{"head_dim": 32, "vocab_size": 868, "hidden_act": "squared_relu", "norm_place": "pre", "norm_eps": 1e-05, "rope_fraction": 0.5, "tie_word_embeddings": false, "parallel_block": false, "init_std_down": 0.0, "optimizer": "soap_variant", "lr_head": 0.00901, "decay_fraction": 0.575, "decay_shape": "linear", "doc_mask": false}
Each number is 128 + 24 x the weight over the matrix's rms, rounded and kept within 0 to 255. Layers, rows and columns count from 0.

# layer 6 attention value, 96x96, rms 0.206, rows 0-32, columns 0-95
[[105  89 123 133 106 130 155 106 147 135 122  78 126 142 138 136 143 138 136 127 144 113 118 117 111 137 123 134 135 114 132 170  77 144 134 124 111 104 106 120 149 155 124 132 134 164  73 120 136 155 138 106 115  99 119 119 162 160 163 111 109 120 132 140 121 136 144 143 164 111 174 100 132  91 100 130 149 144 148 142 114 146 109 121 133 111 143 155 111 138  86 129 160 112 115 191]
 [125 131 131 140 104 122 118 129 137 126  97 128 117 131 105 128 103 144 148 136 151 125 165 134 155 160 132 130 148 139 125  78 120  96 122 141 151 153 123 113 122 151 105 149 166 144 140 125 118 126 154 131 103 118 118 121 148 117 151 102 107 106 150 136 147 129 107 129 141 101 125 114 195 155 125 144 138 108 157 112 100 122 134 124 117 147 120 150  90  96 111 161  94 133 137 142]
 [112 152 119 101 136 128 138 104 124 138 103 120  97 104 107 168 107 179 119 121 126 109 104 115 101 128 168 124 123 157 119 136 131 143 189 136 121 135 131  87 136 129 149  97 134 123 128 118 127  97 139  88 120 106 119  96 127 128 130  72 161 125 116 132 171 137 126 135  87 135 130 139 101  86 131 147 146 116 148 152 134 122 147 107 163  77 180 132 122 137 148 121 131 153 114 131]
 [116 120 140 109 121 127 109 119 120 109 105 126 125  86 158 105 161 109 155 141 113 165 147 114 129 112  88 112 143 136 163 132 140 128 155  73 127 102 155 162 101 136 144 137 105  98 171 132 111 158 140 115 162 124 106 149 203  93 137 104 121 127 124 124 131 115 108 128 125 113 133 107  87  95 153 120 140 131 109  94 136 103  88 130 136 142 101 112 123 121 194 104 142 164 116 109]
 [137 110 110 124 112 114 117 149 173 131 108 145 167 115 130 142 135  66 160 135 120 134 147 100 139 133 112 170 115 136 136 151 134 100 117 113 141 115 112 113  98 138 133 155 113 124  99 129  91 125 112 124 129 112 138 107 134 152 108 113 162  91 165 119 117 107 152 150 169 140 138 119 124 130 121 148 155 101 160 128 128 105 154 114 138 128 126  74 113 117 126 138 109 137 119 169]
 [110 131 118 127  84 116 147 155 166 123 129 179 154 147 122 103 155 133 117 124 120 147 138 156 133 118 133 113 155 132 114 106 158 143 121 132 135 126  97 127  81 132  78 115 135 141 124 107 100 139 115 139 119 107 113  90  79 163 147 126 149 110 142 151 145 115 150  85 122 116 133 157 131 112 113 150  83 138 136 114 141 105 120 155 122 131 121 127 134  93 135 133  96 136 103 114]
 [ 92 134  93 153 142 139 100 122 159 127 100 105 141 123 155 138 114 101 174 148 170 115 135 120 148 102 152  92 119 105 120 148 144 133 109 132 107 142 122 126  89 113 124 140 131 146 110  90 135 140 124 131 142 143 156 118 137  98 150  89 114  93 133 149 150 116 156 122 123 167 114 136 154  87 164 119 112 153 157 113 115  85 125 127  90 140 138 123 159 100 121  96 120 118 131 141]
 [129  98  89 127  93 150 126 134 156 145 141 114 116 124 135  98 104 116 129 132 119 154 156 100 119 159 134 118 115 140 120 123 162 120 138 131 127  84  98 159 135 152 138 109  95 133 120 149 117 129 133 115 120 110 104 119 147 115 130 133 112  74 152  98 121 122 139 129 129 123 146 128 161 129 143 111 147 129 148 115 146 162 140 155 152 133  98 111 110  93 166 116 125 127  99 135]
 [104 110 130 162 114 134 144 135 125 102 170 144 127 128 126  93  80 127 137 104 118 118 127 175 130  85  74 106 120 143 135 141 109 119  99 146 139 146  90 137 121 137 162 125 120 109 107 172 126 118 156 127 153 132 115 174 135 127 112 136 160 103 127 134 105 149 137 148 111 135 116 119 108  97 143 105 174 129 146 118 132 151 167  99 100 135 125 141 114 147 125 156 140 102 135 115]
 [120 126 114 147 153 115 120 129 133 144 109 155 154  93  92 145  95 107 163 125  88 119 138 146 145 109 128 108 154 122 116  97 176 132 110 154 144 116 133 115  91 121 157 120 128 124 147 131 166 144  86  95  97 142 164 153 122  97 104 119 129 106 103 172 121 139 141 145 127 103 141 161 171 143 137 105 153 120 170 111 138  84 137 122 138 135  97  70 109  90 118  97 105 129 143 154]
 [150 136 163 138 142 118 168 128 128 137 125 131 139 142 132 143  96 139 113 101 160 122  98 126 144 105 129 120 112 104 135 117  77 120 106 114 132  91 108 109 147 155 155 149 108 146 175  42 161 163 181 151 110 125 131 130  95 164 128 182 123 140 136 121 156 148 162 107 163 124  94 130  89 139 177 150 148 105 128  95  98 117  85 146 132 145 153 106 115 150 113 108 165 125 124  91]
 [ 87 128  70 109 148 140 141 143 133 144 121 113 154 137 119  96 118 106 135 129 125 146 125 130 135  69 158 116 139 128 126 119 111 171 140 134  78 134 142  84 148 129 117 158 106 146 179 115  95 104 145 112 138 103 133 125 109 137 126 174 137 117 141 127 150  73 133 144 159 185 103 115 145 101 104  89 154 110 105 127 131 142 138 169 121 116  76 140 115 129 122 138 115 106 104 128]
 [132  71 140 135  53 134 155 152 152 200 137 107 145 144 104 127 138 105 107 101 132 176 134  80 148  85 148  78  93 158 123 163 127 134 153 127 136 141 164 116 108 123 162 150 140  95 117 132 126 147 146  95 107 151 161 126 121 110 117 100 144 138 107 146 147 172 120 136 143 130 120 106 123 115 119 149 126 106 167  91 107 127  93 143 126 111  93  99  85 126 111 141 109 102 120 135]
 [141 122  79 142 134  81 154  72 109 127 117 122 117 117 128 162 153 107 125 146 121 128 136 157 113 160 135 132 119  99 165  95 158 128 113 130 124 120 116 127 130 156 124 112 145 160 129 150 150 162 145 138 123 136 138 143 125 131 145 134  92 105 139 133 106 111 144 115 186 116 109 127 151  97 155 132 179  90 103 104 127 132 148 131 115  53 125 113 110 159 108 107 107 139  92 143]
 [ 82 184 131 173 133 124 138 115 108 126 157 117 138 143 120 135 121 101 137 115 120 135 157 135 123 107  90 110 149 145 107 126  89 156  93 108 122 169  95 142 120 148 100 142 143 131 142 151  97 131 101 167 134 132 109 103 110  84 136 111 149 122 151 107  98 113 141 135 136 141 146 110 154 138 135  74 132 135 149 122 152 158 152 109 111 116 119 150 149 132 142 141  67 117 138  90]
 [153 105 122 157 133  89 119 102 128 147 201  98 123 103 150 126 133 146 147 129 176 168 150 143 133 106 137 169 136 156 133 127 105  84 136 131 112 135 138 107 112 101 147 149  94 132 124 129 120 137 119 151 133 121 118 111 106 194 100 133 112 129 130 134 172 134 149 114 150  98 114 166 186  85 115 130 133 118 145 138 133 167 127 138 172 109 123 103 132 155 124 105 119 107 102 173]
 [182 156 156 128 143 124 153  85 121 106 118 110 141 152 123 137 145 133  96 107 121  90 139  96 178 133 101 131  92 161 135 132 123  83 105  98 132 124 155 138 119 114 133 123 123 115 112 125 132 120 120 133 102 130 107 140 145 112 164 147 138 150 102 122 124 139 135 149 140 140 141 123 150 137 136 116 106 131 176 149 124 141 130 129 127 124 121 125 164 142 110 116 132 155 149  97]
 [114 129 142  98 128 115 117 147 100 177 192 101 134 116 105  97 141 101 141 115 126 141  73 157 139 134 115 108 127 137  87 116 129 157 143 111 147 165 124 109 133 145 125 134 106 123  96 115  97 136 135 120 117 163  98 129 159 145 137 125 133  98 142 133 111 155  92 154 139 158 163  89  74 118 147 109 123 205 118 150 138  93 142 111 141 155 127 128 121 174 160 121 130 103 121 140]
 [164 102 103 125 125 159  78 145 120 155 143 110 135  59 150 121 142  74 108 159 122 115 122 175  69 163 148 131 123 104 129 146 141  99 114 111 131 119 115 135 129 108 103 127 134 153 142 115 131  77  70 146 132 156  82 116 134  98 129 151 128 138 131  75 109 122 149  99  88 135 148 144 111 169 125 121 145 118 133  98 129 130 139 116 136 125 172 142 170 110 110 167 106 112  94 160]
 [116 131 156 134 120 108 138 146 109 156 104 120  91 112 162 123 107 139 149 130  61 115 123 153 140 146  95  78 137 129 111 133 120 171 164 135 104 130 121 158 156 154 129 128 126 115 103 113 124 149 145 116 135 177 122 198 154 164 140 168 140 157 123 141 129 159 132 122 138 113 119 123 110 149 122 107 116 162 138 151 106 132 122 107 129 132 139 170  51 115 149 105 186 121 133  82]
 [ 90 136 117 115 135 148 173 150 164 136 109 125 146 136 123 152 136 140 140 126 126 136  89 172 159 187 122 149 137 117 136 141 128 124 162 166 127 149 127 115 125 133 103  85 109 150 135 103  99 132 163 177 126 136 105 148 116 101 111 145 119 124 163 122 150 130 147 114 126 153 151 143 125 143 107 132 117 102 129 116 110 134 109 124 125 103  82 119 108 109  98 152 122 149 103 126]
 [157 130 113 144 124 155 119  74  97 154 115 153 145 190 146 147 134  86 103 131  92 131 140 171 129 157  73 125 137  96  91 122 131 113 125  79 102 148 114 141 140 151  96 132 152 142 131 146 117 154 113 137 135 135 100 154 106 132 146 101 138 139 155 150 108  92 133 107 111 144 145 138 101 123 149 118 138 118  97 146  82 109 153 109 103 120 140 122 110 134 171 149 149 143 154 119]
 [117 116 119  95 165 134 144 166  87 101 162  92 118 150 103 140 135 147 108 128 111 135 117 120 107 123 145 163  83 112 121 169 106 137 109 122 173 144 106 108  97 159 133 202 133 141 107  84 144 153 138 133  86 152 151  93 148 168 139  86 146 126 136 160 169 139 143 133 153 146 138 146 146  89 162 128 112 120 155 123 119 179 156 148 112  96 130 162 107  82 119 164 126  89 121 136]
 [115 109 119 135  97 159 137 152 135 101 134 106 129 120 139 117 132 140 104 132 143 129 112  62 152 128 138 127 144 142 144 131 159 117 136 121 103 130 134 141 132 103 149 156 170 100 156 133 130 125 112 140 133 110 134 100 160 177 113  83 104 144 131 132 144 149 112 138 110 150 158 152  85  73 154 135 142 142 137  95 136  79 114 134 157 151 127 123  82 133 131 134 135 135  79 136]
 [134 139 153 130 109 123 121 104 125 108 152 102 117 109  92 142 130 138 118 133 128 141 144 131 110 131 172 150 119 126 139 128  92 140 128 132 108 156 153 124 105  92 133 175 110 167 118  98 111 114 155 115  71 105 117 111  83 150 130 131 140 167 154 154 148 137 171 128 153 126 120 110 143 116 138 104 155 140 147 138 160 119 152 116 142 108 122 109 113  78 138 120 126  93 144  80]
 [111 143 116 142 130  99 136 122 112  73  94 120 133 115 104 158 119 143 123 136 119 158 121 116 116 128 104 137 114 103 140 117 190 119 115 171 165  95 108  91 112 107  93 142 143 160 153 158 186 150 135 156 119 169 134 188 127 121 142 133 102 131 116 143 105 130 163 123 107 124 120 113 155 135 120 115 172 153 107 171 101 130 120 115  99  93 162 162 154 107 135 135 107 137 129 129]
 [145 109 118 167 141 130 119 132 108 165 132 117 135 114  99 119 117 158 106 149 139 119 130 126  93 136 193 130 115 169 135 169  99 122 132 159 138  97 117 139 141 147 104 130 119 168 147  78  95 160 157 105 133 101 109 117 143 148 104 109 117 153 117 112  99 112 100 112 156  72 167 109 146 128 149 160 129 128  73 105 143 154 125 138 129 136 135  97  84 142 102 128 134 123 136 136]
 [ 96 115 101 106 145 144 166 138 117 158 116 117 113  88 101 140  99 149 103 148 115 170 123  90 142 147 106  86 122 161 123 104 150 189 114 133 122  97 176 152 118 152 143  89  93 137 124 190 141 166 142 152 121 147 101 158 133 133 131 160 149 152 167 155 114 174 114 146 131 110 103  60 125 162 118 157 136 159 132  81 156 137 120 136 150 143 171  89 104 187 190 141 164 128 161  85]
 [ 88 137 111  94 153 106 140 140 146 137 102 116 165 137 118 126 126 110  93  74 155 162 124 101 143 124 188 124 108 156 131 114 152 143 114 129  71 177 127 126  92 147 137 147 143 138  60 170 122 131 190 137 106 121 163 121 135 139 145 140 115 121 118 109 124 125 124 138 116 108 121 131 133 112 124 116 139 127 135 129 109 150 118 121 179 120 110  99 104 124  77 102 124 140 146 130]
 [120 130 113 105  83 114 135 149 107 126 120 142 109 151 100 111 135 120 131 117 116 147 119 113 121 138 171 158 146 141 152 159 120 112 131 120 120 159 120 132  97 112 155 137 189 136 109 118 119 157 168 127  93 106 121 111 124 131  82 115 142 142 125 126 137 116 158  97  94 121 126 115 144 122 115 168 116 151 126 101 166 130 131 105 166 119 110 116 105  89 133 134 115 163 102 138]
 [124 109 133  78 103 167 136 140 131 143 159 134 144 106 132 111 149 140 127 104 103 140 111 122 148 124 111 137 124 135 136 147 139 131 138 127 119 128 165 160 120 157 116 119 107 169 108 141  68 158 113 163  63 146 125 109  89 136 143 141 128  97 144 124 131 141 132 122 105 102 135 114 124 108 152 125 111 140 144 143 152 163 127 135  90 123 162 127 135 119 110 163 128 125 130 160]
 [150 123 123 131 144 156 109 148 159  79 121 134 102 160 143 129 105 150 142 131 123 139 143  93 130 123 147 138 128 127 154 127 165 130 138 164 110 128 106 168 142 110  89 170 131 122 183 146 111 127 168 108 131 114 140  73 174 132 119 160 148 127 147 105 160 111 101 116 150 139 143 139  88 121  94 120 136 115 115 129  99  78  81 152 130 123  78 103 121 132 115 112 100 105 126 132]
 [168 186 149 156 159 135 187 104 119 128 137 142 144 150 145 100 109 154  64 135 121 143  94  98  96 118 100 112 156 129  96 105 112 118  87 151 170  91 104 161 121 171 162 106 134 145 106 116 120 153 111 144 126 120  99 132  89 147 142 117 127 132 134 118 109 164 141 144 162 131 146 134 100 100 114 154  99  76 154 122 144  94 127 107  88 155 146 151 120 180 131  69 111 137 156 139]]